python train.py --norm_eps=1e-05 --rope_fraction=0.25 --learning_rate=0.0121 --warmup_steps=0 --doc_mask=true
Each number is 200 + 20 x the weight over the matrix's rms, rounded and kept within 0 to 999. Layers, rows and columns count from 0.

# layer 10 MLP up, 512x192, rms 0.18, rows 228-264, columns 0-191
206,206,232,170,168,197,197,195,219,216,191,188,192,188,223,234,202,210,234,227,220,193,203,215,216,227,184,229,205,199,239,183,263,148,203,220,220,200,190,239,222,165,213,226,167,183,203,174,180,198,202,200,175,181,189,208,234,171,152,180,203,169,253,194,198,208,217,177,181,207,188,198,197,201,167,232,229,187,187,183,230,196,202,201,225,203,217,208,194,172,215,200,181,214,152,231,217,192,198,199,238,194,183,186,164,188,226,209,214,226,206,218,203,218,167,221,222,193,182,190,161,177,211,181,249,219,202,208,209,179,185,205,200,191,175,239,194,190,188,177,188,196,203,191,211,181,190,220,203,204,198,187,196,198,180,214,167,229,191,210,185,231,188,196,189,181,232,227,202,196,212,198,159,233,170,175,230,183,175,181,185,221,172,190,205,234,164,176,214,153,215,187
207,203,178,176,194,217,205,211,222,157,181,191,213,238,166,212,193,152,206,197,201,187,202,146,193,167,219,214,242,152,200,213,218,203,225,200,210,175,194,212,218,169,206,203,206,207,222,156,203,215,172,201,241,205,203,208,230,248,183,175,210,183,155,177,207,183,199,203,217,197,167,227,192,211,197,199,181,205,185,193,200,230,178,170,171,206,182,204,207,173,217,180,188,189,225,202,235,230,204,189,205,180,196,199,182,179,201,217,220,228,226,195,186,207,207,193,183,200,210,200,191,213,209,184,194,184,160,205,201,196,222,205,186,192,183,215,189,170,233,192,208,179,174,188,186,213,170,201,192,196,169,167,193,201,177,174,193,196,188,214,207,211,198,193,173,176,203,176,219,199,179,238,233,237,207,210,182,182,263,249,182,189,203,231,202,182,245,171,237,200,209,223
165,188,175,186,177,199,186,210,226,191,218,222,182,208,199,201,199,185,200,200,185,209,187,195,156,192,228,204,195,217,207,176,201,225,192,205,212,188,218,220,213,235,207,186,200,218,220,188,210,197,223,225,221,198,221,219,204,209,202,196,173,192,207,188,187,171,179,201,190,189,210,199,231,190,172,183,177,151,201,221,214,171,220,205,189,208,240,207,195,216,208,201,186,222,222,212,234,185,186,178,244,185,190,181,186,187,230,176,184,208,214,162,175,164,186,241,203,195,197,182,227,210,213,206,202,222,223,220,197,171,199,146,241,227,186,194,228,181,214,199,225,196,201,205,203,262,181,216,208,192,174,213,188,182,178,182,193,229,211,190,211,201,200,157,222,186,215,160,201,213,225,191,216,199,183,201,207,207,220,203,219,167,188,198,191,208,211,196,200,202,258,219
248,200,180,180,220,211,175,181,200,192,223,213,197,213,203,184,208,189,205,181,216,246,193,202,190,231,198,203,193,226,196,184,190,190,211,218,191,197,207,219,185,180,205,219,197,231,199,221,208,210,168,194,203,194,185,206,202,196,227,173,216,216,174,209,221,203,205,250,205,179,207,248,218,203,217,178,220,247,227,260,207,217,219,181,160,211,165,207,226,179,185,193,212,178,176,161,184,230,213,227,195,205,226,159,178,232,242,192,219,157,194,230,197,183,203,200,244,240,177,230,202,193,186,227,175,159,187,173,218,191,227,197,193,225,194,203,180,195,208,195,211,223,225,233,210,213,231,250,201,186,189,173,179,194,208,186,196,214,169,192,199,216,196,210,196,237,181,209,262,195,177,200,197,196,206,202,173,188,236,171,164,205,220,223,202,189,225,181,220,194,226,242
170,232,167,210,202,188,213,199,181,202,184,213,207,178,206,192,209,193,195,200,200,207,205,210,203,227,200,195,190,220,183,199,227,214,198,188,186,195,228,225,178,220,212,180,190,195,197,221,181,233,234,174,191,237,211,187,169,214,216,210,217,208,181,204,205,172,232,209,191,165,189,243,231,220,192,179,217,183,206,184,198,209,186,205,175,203,189,203,164,176,227,211,204,204,191,193,224,204,198,209,173,188,226,224,206,188,222,175,200,201,216,217,199,174,209,210,187,193,202,207,177,179,191,168,191,185,216,203,185,222,205,220,227,192,170,180,219,202,204,194,227,195,243,209,210,197,176,181,231,249,246,203,206,212,191,196,190,184,258,186,190,164,231,202,172,207,197,189,240,180,217,225,175,186,224,205,208,226,200,217,205,206,222,187,189,159,238,243,221,185,201,202
198,185,241,220,196,169,196,209,206,184,213,217,214,163,218,211,181,168,228,164,208,181,203,239,211,206,200,187,189,198,224,199,203,197,212,219,187,180,216,214,215,176,165,177,210,197,223,214,202,196,208,224,166,225,165,217,218,208,196,246,185,224,182,203,197,188,216,225,193,189,172,225,205,167,225,209,254,176,200,182,208,214,216,196,160,188,168,234,202,204,194,228,177,155,169,187,213,197,240,174,219,178,219,217,193,197,197,231,194,197,190,191,204,220,172,200,202,150,203,222,170,206,215,203,192,212,209,221,245,207,164,198,213,206,178,255,219,194,207,243,200,184,140,185,172,219,222,226,198,162,207,166,234,196,193,207,237,184,218,237,230,247,184,176,192,199,186,200,209,195,211,205,196,176,165,197,228,217,199,209,187,210,232,238,181,200,194,165,233,220,212,244
192,202,211,201,203,213,211,195,200,199,192,193,185,190,185,212,172,190,189,220,194,204,198,207,186,202,187,187,212,199,208,206,172,195,198,198,208,199,208,212,188,201,211,194,207,207,192,196,215,196,186,199,202,191,199,203,189,203,200,214,183,203,201,196,202,195,201,195,187,187,184,195,202,198,209,209,210,209,206,210,218,205,208,193,190,202,196,193,203,197,209,196,194,212,189,195,192,204,206,195,196,212,213,206,198,212,206,220,205,207,209,197,202,201,190,207,191,179,215,211,209,197,212,196,200,195,215,204,197,207,196,212,211,190,219,184,197,208,201,193,184,196,210,185,211,209,196,204,193,186,192,199,213,209,201,183,200,209,206,174,219,207,204,200,206,182,206,213,197,191,192,206,203,204,197,198,181,194,192,206,212,208,198,194,191,192,184,208,211,209,202,203
235,183,224,203,225,204,183,183,217,199,185,209,227,209,213,181,185,209,170,224,221,195,202,204,188,200,196,212,212,199,208,184,165,196,174,182,205,218,193,196,202,176,205,178,198,169,189,244,186,180,179,209,172,197,165,195,189,168,212,235,212,199,187,216,229,212,201,179,186,185,192,217,201,196,222,205,224,183,213,202,209,178,202,181,196,208,217,223,237,202,200,197,184,185,172,201,172,204,197,177,215,250,171,195,174,189,197,177,234,193,217,206,194,184,168,185,209,218,167,218,216,191,195,198,217,206,169,221,224,211,179,185,204,224,210,188,205,215,189,211,233,203,235,187,205,213,209,199,200,218,211,208,201,213,238,205,197,201,200,229,214,219,186,215,193,192,178,186,203,225,160,179,219,193,195,172,223,216,232,210,193,178,194,199,186,193,200,220,192,169,213,212
201,200,189,191,191,191,211,196,205,192,187,222,216,227,209,207,192,213,177,195,211,192,192,201,214,224,216,242,181,166,216,185,225,191,194,187,178,210,204,199,220,199,189,187,203,202,197,211,217,223,191,210,217,216,197,209,213,207,183,190,195,201,203,198,206,202,212,202,198,212,196,186,223,190,204,206,225,189,210,169,200,209,198,206,211,174,211,198,224,195,204,216,196,208,197,192,196,203,198,214,225,200,199,207,208,217,195,219,202,197,195,207,198,184,189,200,186,204,204,187,214,162,219,193,201,205,194,210,217,208,206,215,193,213,190,211,220,202,202,191,214,192,200,189,194,223,215,199,190,200,209,212,188,206,211,207,216,185,195,215,196,190,205,220,228,190,204,219,192,182,218,198,215,202,194,204,192,204,196,191,184,210,210,181,205,196,207,218,172,192,221,195
224,232,187,170,218,235,233,225,212,195,196,191,171,227,150,201,204,200,229,185,170,177,217,170,195,193,262,218,205,244,190,179,201,207,190,221,200,201,229,234,178,209,206,177,196,181,179,175,239,220,162,200,198,168,256,202,199,178,223,223,215,225,195,180,195,182,187,235,203,230,162,207,216,228,230,178,187,173,214,201,165,246,201,215,236,216,198,216,197,186,214,248,189,201,175,206,199,184,182,178,189,204,211,163,219,178,185,187,224,214,217,204,244,206,211,197,220,217,208,205,182,183,208,215,179,184,191,213,188,243,195,199,215,190,137,188,233,214,185,177,184,216,220,221,186,196,226,235,205,174,197,206,174,198,198,230,231,198,219,190,216,186,185,233,196,235,207,233,181,182,220,203,195,222,183,189,212,229,214,203,174,194,210,213,214,190,191,179,191,171,213,169
217,241,198,209,220,220,182,194,194,176,211,181,211,194,173,224,194,182,225,214,173,216,205,220,243,179,176,219,206,209,200,203,232,219,220,232,250,165,179,216,226,186,174,175,183,167,170,230,173,212,243,218,205,191,165,217,202,189,209,256,199,224,203,202,217,203,178,201,183,198,199,187,189,185,231,230,193,234,206,180,208,191,195,229,207,199,203,226,168,218,235,174,204,192,200,226,196,222,215,202,197,204,174,188,184,216,223,212,156,225,199,233,184,194,248,209,205,219,157,197,212,219,197,212,215,189,232,200,230,231,200,217,224,201,212,144,198,218,205,227,211,206,199,224,221,232,209,177,199,220,253,196,198,181,198,230,210,200,218,206,142,187,195,183,151,188,228,206,215,225,194,197,212,214,227,160,189,215,178,196,258,191,199,225,199,239,204,226,165,207,168,196
211,233,168,191,200,175,204,200,199,182,224,219,191,197,182,228,209,188,181,217,179,191,219,222,178,196,186,189,183,204,213,151,201,212,166,192,210,204,222,204,187,207,229,178,211,195,213,198,208,222,163,206,205,189,157,233,185,206,232,195,211,218,185,214,218,178,188,212,186,181,151,244,205,220,210,205,237,196,217,223,215,216,194,172,199,242,235,210,227,183,249,200,151,224,207,211,223,187,200,230,215,205,198,234,217,205,226,175,178,194,179,198,169,182,192,212,188,221,217,223,185,216,220,151,202,268,221,218,199,225,208,193,197,182,184,222,176,204,184,178,176,201,192,192,204,207,218,216,214,165,226,204,234,197,174,236,191,205,201,168,233,198,185,171,200,210,233,214,229,186,176,179,174,179,209,171,195,235,193,198,227,191,238,161,203,197,148,224,186,210,192,231
212,221,181,218,179,174,198,215,199,201,238,193,229,211,179,197,198,177,208,195,169,213,187,208,217,234,176,220,210,206,176,180,182,192,149,183,243,170,235,213,229,193,179,199,186,176,181,242,251,206,195,202,210,194,244,168,168,193,202,201,182,204,197,217,213,196,171,228,200,180,188,173,215,204,195,210,217,158,185,194,215,252,202,179,214,220,172,204,246,206,184,194,218,226,186,188,199,182,192,233,223,231,191,189,211,206,150,189,175,210,185,204,184,213,198,225,229,176,185,201,226,196,185,233,183,199,195,168,193,213,213,175,192,193,217,222,195,192,197,169,225,188,168,239,163,211,185,229,210,220,157,200,168,194,184,233,228,202,221,210,191,201,191,175,210,181,186,206,179,201,193,218,209,221,192,187,182,195,166,208,219,212,221,178,222,180,212,212,214,225,206,176
202,183,195,177,200,190,183,208,212,225,218,212,223,168,192,217,203,197,213,210,213,189,170,203,243,181,200,199,193,210,245,200,159,217,230,163,218,214,196,169,191,227,142,203,203,175,207,222,219,195,218,201,189,201,236,194,223,187,182,219,205,176,210,217,216,216,253,208,212,194,202,171,213,230,210,195,205,181,244,213,181,199,207,220,187,186,190,211,214,229,200,230,195,168,233,201,208,210,173,197,185,178,147,195,216,201,225,207,175,212,202,175,185,212,229,189,200,191,190,194,193,182,196,204,222,226,181,194,206,217,202,222,237,191,191,162,235,211,194,173,232,229,200,199,211,224,221,219,193,201,224,244,156,230,213,192,184,195,161,184,213,198,198,236,182,196,197,212,191,184,204,185,202,160,217,198,212,199,210,178,182,199,200,228,193,174,236,202,228,221,209,186
193,159,200,174,191,219,223,207,250,172,250,219,166,179,196,200,179,195,212,208,253,213,181,215,194,194,215,163,174,227,212,198,159,177,174,203,205,229,208,214,230,232,173,197,202,205,193,204,231,180,244,169,204,202,201,220,222,171,179,184,177,219,206,220,183,226,178,203,205,196,206,199,247,187,199,153,210,183,181,206,237,220,209,190,165,200,214,205,201,176,223,178,205,209,185,166,220,183,191,183,193,204,206,207,186,189,230,237,181,192,202,169,250,196,196,204,171,198,173,212,206,202,185,178,218,207,177,201,184,192,189,182,210,191,179,204,198,210,179,158,178,210,168,206,192,206,179,217,182,230,182,224,199,204,183,183,202,189,182,238,200,204,185,220,197,204,208,189,222,202,187,206,193,216,191,188,221,192,238,193,161,163,174,230,228,167,216,162,160,183,193,211
181,188,180,239,197,219,221,179,181,168,211,186,206,203,149,194,220,195,168,219,231,230,188,182,215,202,177,192,188,204,189,186,187,161,195,222,206,207,224,170,219,201,210,201,220,179,208,223,202,221,199,149,207,189,208,202,185,194,183,178,176,216,238,183,184,211,190,197,252,203,226,207,183,201,212,223,197,217,219,206,203,229,188,197,185,235,214,233,178,188,203,220,205,214,217,207,185,182,178,203,204,214,229,186,211,182,205,223,201,212,195,202,211,205,213,192,222,223,188,218,180,198,215,207,186,221,162,168,191,225,190,203,185,214,215,200,216,228,221,192,222,185,206,214,236,204,183,208,186,162,203,196,175,225,214,184,180,202,199,212,197,186,185,206,183,205,217,233,176,177,207,226,174,175,182,213,223,212,221,191,223,188,225,194,153,200,201,205,205,207,236,192
192,200,192,215,239,177,197,176,193,204,204,203,215,209,199,219,200,204,203,228,220,201,186,245,173,199,255,204,195,199,201,205,200,197,194,182,202,199,200,196,204,183,212,199,227,201,226,190,244,167,219,201,206,202,187,246,211,193,181,211,214,219,192,202,222,174,178,196,177,199,194,246,168,192,223,214,203,187,210,220,211,189,186,202,183,201,239,170,218,230,212,187,218,205,197,189,185,225,244,164,202,214,185,175,217,195,206,242,185,212,194,175,220,166,210,192,182,243,188,203,204,205,234,186,192,164,161,187,219,154,221,195,223,224,164,198,215,239,207,211,205,233,209,223,198,190,194,204,227,176,207,247,203,231,212,206,235,187,239,191,203,202,229,212,208,141,180,191,208,209,236,207,170,179,214,221,197,199,173,213,216,216,177,189,194,215,230,230,197,206,232,207
195,148,183,172,203,184,194,197,185,228,189,187,199,220,221,236,164,203,201,189,215,171,221,244,198,204,164,232,204,208,199,221,194,183,213,219,204,206,166,181,213,208,188,201,205,201,193,211,193,186,205,208,187,193,177,196,203,173,197,205,219,215,206,207,192,196,253,212,152,134,200,250,197,187,206,147,220,206,183,189,204,178,167,196,197,207,200,188,202,187,195,169,203,195,216,190,201,239,184,221,196,200,209,210,186,240,236,187,211,189,221,193,182,217,186,259,200,218,164,198,202,192,230,209,179,147,184,179,163,193,178,213,190,185,213,201,211,198,185,174,189,188,218,191,183,181,193,212,198,202,186,188,224,204,227,205,201,210,205,196,190,231,198,183,187,156,190,183,215,198,202,228,199,193,211,180,185,196,245,207,225,190,197,244,257,204,225,183,185,183,198,180
215,195,184,183,175,193,180,215,222,183,214,229,239,223,215,182,186,187,209,223,189,147,194,206,188,224,176,230,195,201,192,200,197,207,175,213,185,213,200,203,183,208,165,177,181,188,202,180,192,179,212,207,202,196,189,208,216,189,191,210,195,160,201,180,171,183,209,221,210,220,186,177,189,200,231,180,206,217,183,214,227,205,195,209,226,222,159,211,212,196,191,228,213,199,192,228,201,221,214,207,210,196,201,187,248,200,219,179,186,243,191,208,207,209,199,181,210,169,229,203,216,156,205,183,218,222,200,207,210,241,214,179,181,196,189,215,224,185,217,197,196,190,212,221,198,203,175,213,212,185,239,194,200,216,221,201,216,210,198,157,197,191,206,230,229,178,215,185,197,156,203,216,209,193,206,209,189,206,214,173,186,174,206,184,216,212,194,194,225,219,199,194
179,203,240,219,193,198,178,192,187,151,198,206,239,203,173,235,219,182,164,176,213,222,214,206,200,193,169,213,234,199,215,203,200,204,190,201,240,210,204,234,192,189,189,192,205,207,256,184,216,193,192,192,200,185,221,153,194,210,195,190,195,194,214,210,182,172,226,204,158,202,232,224,197,167,158,224,202,193,224,232,235,202,215,204,183,208,181,194,195,192,176,197,166,183,172,219,185,198,231,206,213,211,141,177,215,213,193,152,214,171,179,195,199,185,199,213,245,160,196,215,222,208,246,170,208,217,196,222,216,195,158,177,195,189,172,195,229,195,204,215,231,195,195,188,208,178,214,223,167,179,176,166,227,183,180,218,191,204,233,161,197,194,235,190,205,230,200,178,205,187,182,206,216,194,174,216,170,199,200,194,178,219,195,205,193,160,204,161,177,217,181,205
177,245,213,239,212,194,251,193,225,226,179,180,198,189,142,220,215,200,206,182,144,184,200,216,202,215,199,238,205,189,224,252,187,209,200,183,207,204,193,250,218,199,175,199,186,193,197,244,228,233,187,186,203,190,257,223,189,194,225,227,217,212,181,188,201,192,232,188,208,198,151,195,216,180,196,181,205,185,201,193,200,158,200,197,157,228,238,220,187,186,212,192,206,220,158,185,183,192,226,188,211,198,225,224,229,210,213,235,171,192,175,212,203,155,204,195,206,177,206,216,233,209,200,183,194,256,203,235,195,232,178,197,236,195,205,185,190,170,179,196,198,228,249,207,190,182,205,204,229,201,220,199,215,176,206,216,211,213,225,193,213,180,200,232,182,219,187,194,199,248,207,244,186,216,216,164,218,210,218,218,226,187,156,212,197,224,204,165,196,221,208,182
196,194,205,210,197,205,205,192,198,214,195,201,196,195,199,203,202,203,219,204,201,197,202,210,175,209,205,200,199,200,206,195,194,207,188,195,199,204,203,206,200,200,200,206,201,198,205,199,199,189,186,181,187,200,209,207,207,211,197,186,188,193,209,210,196,197,198,197,209,199,195,201,196,198,193,206,208,208,196,197,210,203,202,204,204,188,191,199,213,202,189,198,205,195,195,201,196,195,200,198,198,200,212,189,198,202,187,198,205,193,187,188,200,195,213,207,217,197,199,191,203,205,205,205,212,203,207,204,198,203,212,189,202,191,197,205,203,194,198,188,193,201,194,205,200,202,195,195,199,192,194,204,199,210,189,198,204,206,203,195,210,194,198,197,200,205,201,189,189,198,199,205,207,196,210,193,198,199,203,218,209,204,196,218,207,203,212,198,203,189,197,212
195,198,195,177,199,201,215,197,172,190,203,199,184,217,178,199,216,153,212,214,186,210,195,246,166,242,141,237,186,164,218,142,237,215,194,196,211,195,210,239,223,183,218,210,221,237,177,184,186,237,204,197,219,232,220,196,233,180,211,199,183,191,179,230,182,220,187,197,223,212,179,203,213,190,228,220,195,192,181,208,177,205,226,191,172,192,196,190,206,214,208,210,187,216,170,204,209,199,209,224,190,240,205,202,199,192,208,200,176,196,149,134,167,170,211,188,199,219,217,186,220,174,185,213,202,174,197,187,210,208,171,216,241,202,231,232,173,182,175,209,191,156,186,179,177,194,160,191,172,195,210,202,220,206,218,187,201,215,215,167,153,198,201,195,231,228,213,217,207,183,190,210,242,196,213,187,187,183,180,155,217,187,221,216,221,228,209,201,204,218,194,183
191,222,205,212,192,191,159,218,205,212,216,218,202,175,195,155,177,239,199,214,194,191,170,183,196,186,195,201,230,230,225,226,198,235,213,218,216,183,204,199,214,183,228,181,201,168,206,167,245,195,190,200,190,210,214,229,210,243,217,223,181,194,196,189,166,221,162,189,203,200,190,209,209,198,178,222,195,173,168,190,225,181,196,193,174,200,217,188,213,164,224,138,161,176,174,193,177,235,226,215,204,215,205,183,166,194,208,166,192,181,187,186,184,160,251,198,213,166,178,145,193,182,199,240,206,226,215,211,198,191,174,193,186,207,214,212,193,214,216,204,163,183,198,191,155,178,215,174,212,213,202,185,158,152,182,178,183,204,197,175,195,194,179,200,236,213,146,201,199,182,178,164,213,198,181,211,175,203,206,143,182,231,170,184,180,191,229,213,209,213,195,239
221,226,181,223,209,190,170,194,193,210,231,192,216,184,202,175,185,216,184,214,202,196,177,194,214,169,229,219,185,188,242,212,209,196,205,193,209,206,203,203,210,167,208,187,194,201,161,175,189,162,249,239,202,205,167,222,208,176,169,163,220,203,226,181,200,126,240,227,214,185,208,157,229,196,239,241,169,160,233,215,228,203,183,203,206,198,174,199,210,170,209,183,213,207,217,251,188,212,217,188,183,224,223,252,228,191,187,182,200,228,221,237,203,196,201,189,195,225,184,212,161,180,184,217,241,163,201,194,163,157,195,195,190,174,245,204,196,165,188,216,203,222,169,228,205,202,234,200,202,209,200,185,155,199,242,186,184,232,204,199,238,212,179,211,169,232,186,194,197,207,195,178,231,224,216,212,235,187,243,211,180,205,189,191,222,183,155,214,222,176,166,205
210,200,218,271,182,176,198,227,216,223,183,185,177,184,210,207,240,200,186,197,194,206,173,204,218,208,204,208,206,210,184,196,199,182,178,201,195,195,215,207,175,195,206,229,195,224,206,164,202,212,188,168,191,196,207,223,197,188,189,179,206,198,193,218,206,199,191,216,210,204,225,204,206,187,216,206,184,197,194,213,188,206,216,199,176,200,196,181,187,197,208,215,215,181,193,216,225,198,188,203,200,210,210,200,184,208,214,198,182,207,207,177,193,195,198,195,204,186,200,199,200,213,190,181,189,194,201,163,192,223,164,207,181,178,205,221,203,203,175,195,188,193,184,196,210,207,213,192,226,212,199,193,178,199,182,202,185,186,189,219,174,206,207,191,209,213,185,206,213,200,209,214,207,206,192,193,191,175,192,205,204,173,195,201,209,191,211,200,209,202,198,211
196,207,199,195,167,181,223,234,178,203,193,225,211,199,198,231,180,180,202,183,180,167,212,237,151,232,214,183,212,208,218,187,200,180,187,178,174,214,195,196,178,185,190,205,196,175,202,195,220,177,214,196,224,240,223,230,206,168,182,175,190,227,201,185,217,183,183,201,211,220,210,248,219,211,178,177,179,202,180,187,195,182,260,196,203,206,214,221,217,198,217,212,188,199,176,214,175,225,206,210,217,199,201,194,211,231,194,213,194,224,213,189,187,178,191,212,197,200,194,197,233,197,179,167,198,239,211,195,180,195,194,230,247,193,181,191,198,226,189,203,230,238,180,234,244,200,175,208,200,226,217,206,226,206,252,202,196,217,188,181,214,192,192,198,240,206,174,199,207,201,190,219,231,193,161,205,215,203,191,201,200,206,184,228,213,207,191,182,207,226,196,195
186,192,189,201,229,179,178,207,225,219,200,162,210,204,178,197,221,166,231,215,176,211,215,207,183,234,238,198,188,156,220,222,181,206,197,196,207,218,217,238,198,216,223,177,216,189,218,229,175,176,174,217,210,193,198,223,177,164,207,223,233,201,199,212,220,219,169,182,223,206,204,200,165,213,206,227,222,202,218,182,173,164,175,182,195,200,199,260,222,203,168,223,164,209,151,208,184,230,194,217,222,184,191,181,208,203,214,199,212,192,192,204,194,191,180,202,210,195,184,210,205,202,198,246,219,193,207,168,227,216,187,193,221,216,248,200,214,197,213,225,200,182,178,197,187,199,194,208,207,165,210,203,215,225,179,191,182,193,221,221,174,236,203,189,205,217,192,190,204,245,195,212,182,209,223,206,207,183,179,194,152,188,188,195,198,182,183,191,223,166,200,220
198,175,218,160,181,215,231,211,198,219,193,201,238,182,232,202,192,206,213,211,165,188,202,187,228,196,196,202,223,206,255,222,194,210,211,223,195,216,215,214,193,185,200,175,196,165,188,197,182,175,208,184,231,204,186,205,184,204,192,190,219,182,161,215,164,211,215,224,217,160,172,176,221,217,186,170,197,215,214,195,220,214,223,220,222,181,222,200,222,140,197,240,237,236,202,206,193,179,190,175,213,177,207,186,185,199,211,214,196,189,201,194,222,223,226,188,213,200,222,185,202,225,197,226,234,215,181,197,205,216,203,227,177,176,205,162,185,205,209,217,220,178,197,207,236,199,189,202,258,201,202,172,231,205,219,201,182,167,204,207,219,171,186,214,218,207,223,201,185,198,199,190,194,172,214,216,221,206,211,171,190,218,202,172,199,231,200,214,208,216,226,198
228,206,197,169,193,161,207,201,193,199,194,201,189,192,217,196,204,204,190,235,186,193,206,230,191,215,213,193,146,242,185,152,213,197,185,197,189,195,235,188,199,161,198,180,248,189,191,159,203,185,224,180,207,167,205,205,208,205,220,154,225,197,210,192,227,173,187,211,206,219,187,215,154,185,225,177,211,225,201,182,223,217,225,219,194,243,187,227,216,210,226,198,183,187,188,195,209,205,195,200,214,177,195,183,205,163,213,239,208,198,197,205,202,204,194,189,204,194,195,222,216,189,179,184,222,191,175,183,189,197,181,170,207,210,174,190,183,181,238,213,196,214,177,183,234,210,169,193,222,183,210,207,216,211,180,224,222,166,224,205,230,169,214,197,194,159,172,190,182,210,173,164,182,191,192,215,228,222,166,194,221,197,171,179,176,166,192,196,223,231,164,188
242,255,179,169,194,224,198,209,245,233,195,228,216,203,196,182,200,215,207,231,232,208,223,157,213,219,176,197,198,183,206,213,228,182,191,179,170,202,185,189,167,170,220,192,220,195,190,190,192,177,205,197,182,207,230,191,242,179,213,203,199,195,195,173,191,230,204,210,174,238,182,188,199,187,162,218,210,157,193,171,165,201,208,202,194,206,187,224,226,218,209,207,199,180,206,188,222,171,179,166,197,207,210,205,188,217,192,207,203,174,203,188,157,195,218,190,222,214,192,194,180,189,163,180,236,220,242,225,179,176,179,215,190,224,217,218,179,194,190,230,213,190,223,189,195,234,189,160,188,224,200,208,176,209,200,219,206,225,200,203,209,216,223,224,222,188,191,201,178,175,208,219,223,221,204,207,228,182,186,203,185,193,170,188,205,202,200,269,195,246,157,207
171,235,237,174,212,169,260,191,190,193,176,200,183,227,211,205,202,208,191,187,173,216,178,192,227,201,209,185,191,230,211,168,213,191,176,242,223,207,186,191,210,195,221,173,213,242,210,171,182,206,201,194,189,219,201,206,203,189,179,198,229,195,233,210,206,176,223,210,191,180,212,193,174,212,225,188,191,195,215,222,214,196,203,245,204,217,191,191,171,210,190,192,207,196,212,198,201,203,218,219,185,193,196,214,202,182,193,169,227,227,167,207,231,201,228,176,172,183,220,217,209,196,198,215,195,177,196,215,197,231,178,181,189,203,224,182,185,218,228,182,178,226,194,230,219,191,209,184,191,204,204,217,189,213,227,197,193,225,189,219,202,209,183,177,225,189,197,181,218,192,186,185,197,208,239,194,180,190,186,155,174,220,202,214,219,211,209,186,170,186,191,187
156,169,184,193,232,198,177,212,181,223,208,201,189,203,191,215,178,176,178,237,206,166,221,189,192,178,217,187,230,236,197,187,253,181,246,195,220,207,220,169,233,181,206,197,159,202,225,199,213,185,228,201,179,155,226,175,187,179,180,191,167,183,191,202,183,205,224,227,223,223,232,183,169,196,173,191,223,179,193,200,184,202,199,223,171,201,210,188,204,181,179,205,153,189,199,181,178,197,200,211,181,186,190,222,168,209,226,170,196,213,205,198,190,238,208,203,164,206,240,211,184,190,190,182,175,222,204,202,236,226,200,215,154,193,209,182,195,217,210,194,178,227,226,208,167,165,219,195,238,234,195,194,230,229,170,183,215,178,221,179,191,172,211,211,220,213,196,220,214,223,204,219,232,212,185,230,199,167,183,189,192,212,195,234,199,183,228,211,197,221,193,199
207,254,208,174,157,203,195,235,171,186,213,174,244,235,234,213,191,223,196,220,211,204,180,206,222,212,180,192,181,207,188,225,203,193,212,209,208,195,220,219,188,210,196,202,190,205,169,180,173,180,187,202,215,226,178,225,212,208,207,219,171,209,208,247,166,231,165,227,177,210,206,211,214,212,256,237,189,183,169,200,187,191,214,212,204,242,193,235,225,186,218,218,189,163,206,245,209,184,220,241,158,191,181,182,200,195,222,209,221,193,200,199,241,189,210,170,174,207,219,207,201,185,204,201,189,192,197,185,186,196,211,157,182,192,202,222,227,188,225,185,207,166,222,214,225,177,218,191,180,174,195,243,208,218,214,177,210,214,217,185,200,181,189,181,184,208,218,225,159,203,220,182,172,184,194,165,201,199,193,179,178,210,182,197,203,182,177,200,197,251,205,207
216,226,232,162,197,183,219,202,175,214,189,178,193,207,221,230,222,240,193,220,176,176,217,203,190,189,205,182,182,209,197,171,179,188,202,174,195,206,187,155,216,186,211,176,173,218,180,148,190,212,184,177,238,189,193,206,204,198,196,192,198,196,212,231,233,176,205,216,226,210,212,204,244,168,207,211,186,180,195,203,224,192,175,226,224,202,194,207,166,196,194,203,239,243,166,208,194,189,230,201,211,202,231,205,195,205,218,242,177,183,196,189,204,183,226,208,174,203,231,167,196,199,194,246,193,177,242,161,197,161,183,203,201,173,202,233,225,231,202,190,213,195,209,168,243,172,226,221,209,223,224,211,180,216,195,233,219,192,261,189,211,197,209,207,207,212,219,198,186,207,200,215,213,222,192,237,207,215,203,225,182,213,193,172,212,221,224,192,208,187,188,177
224,212,203,167,238,175,174,200,223,239,233,208,164,214,196,213,167,167,184,229,211,238,217,211,232,208,191,204,193,206,200,161,177,182,199,246,184,192,183,187,203,196,209,210,209,174,201,147,158,221,175,196,183,198,180,180,205,210,212,201,195,216,210,220,212,190,196,174,179,174,183,203,222,229,170,193,191,222,202,209,180,193,174,185,201,211,179,191,185,213,139,222,206,214,189,236,226,204,197,243,239,195,217,248,190,224,165,220,192,184,210,252,236,181,194,166,186,180,196,189,238,176,174,204,197,190,180,213,235,169,164,161,213,201,193,228,187,221,198,158,190,162,215,192,172,205,200,181,200,233,160,201,176,234,207,185,225,211,202,165,218,204,195,234,207,193,228,246,214,199,177,170,209,214,239,190,189,197,228,190,260,204,184,225,176,209,203,203,191,210,228,237
215,204,193,198,205,162,224,194,197,219,177,211,190,197,210,166,209,199,201,189,175,209,185,224,238,181,203,214,199,179,214,178,204,184,203,187,171,176,183,204,173,227,213,206,202,202,189,197,216,176,191,194,209,190,190,200,232,192,197,214,192,215,199,213,195,191,214,233,188,216,187,199,218,216,215,188,198,174,203,175,197,224,213,197,184,218,173,178,191,208,201,207,174,213,209,194,204,187,227,192,237,209,205,196,204,190,207,223,201,224,223,208,204,198,199,207,216,206,196,207,210,212,225,212,216,235,172,199,206,203,230,207,243,201,182,219,193,178,211,202,177,201,178,201,199,193,199,197,191,202,187,238,216,196,180,201,201,215,212,213,173,208,226,171,200,211,217,188,190,207,215,204,197,201,198,175,200,209,192,225,216,204,193,171,206,218,227,199,187,177,195,188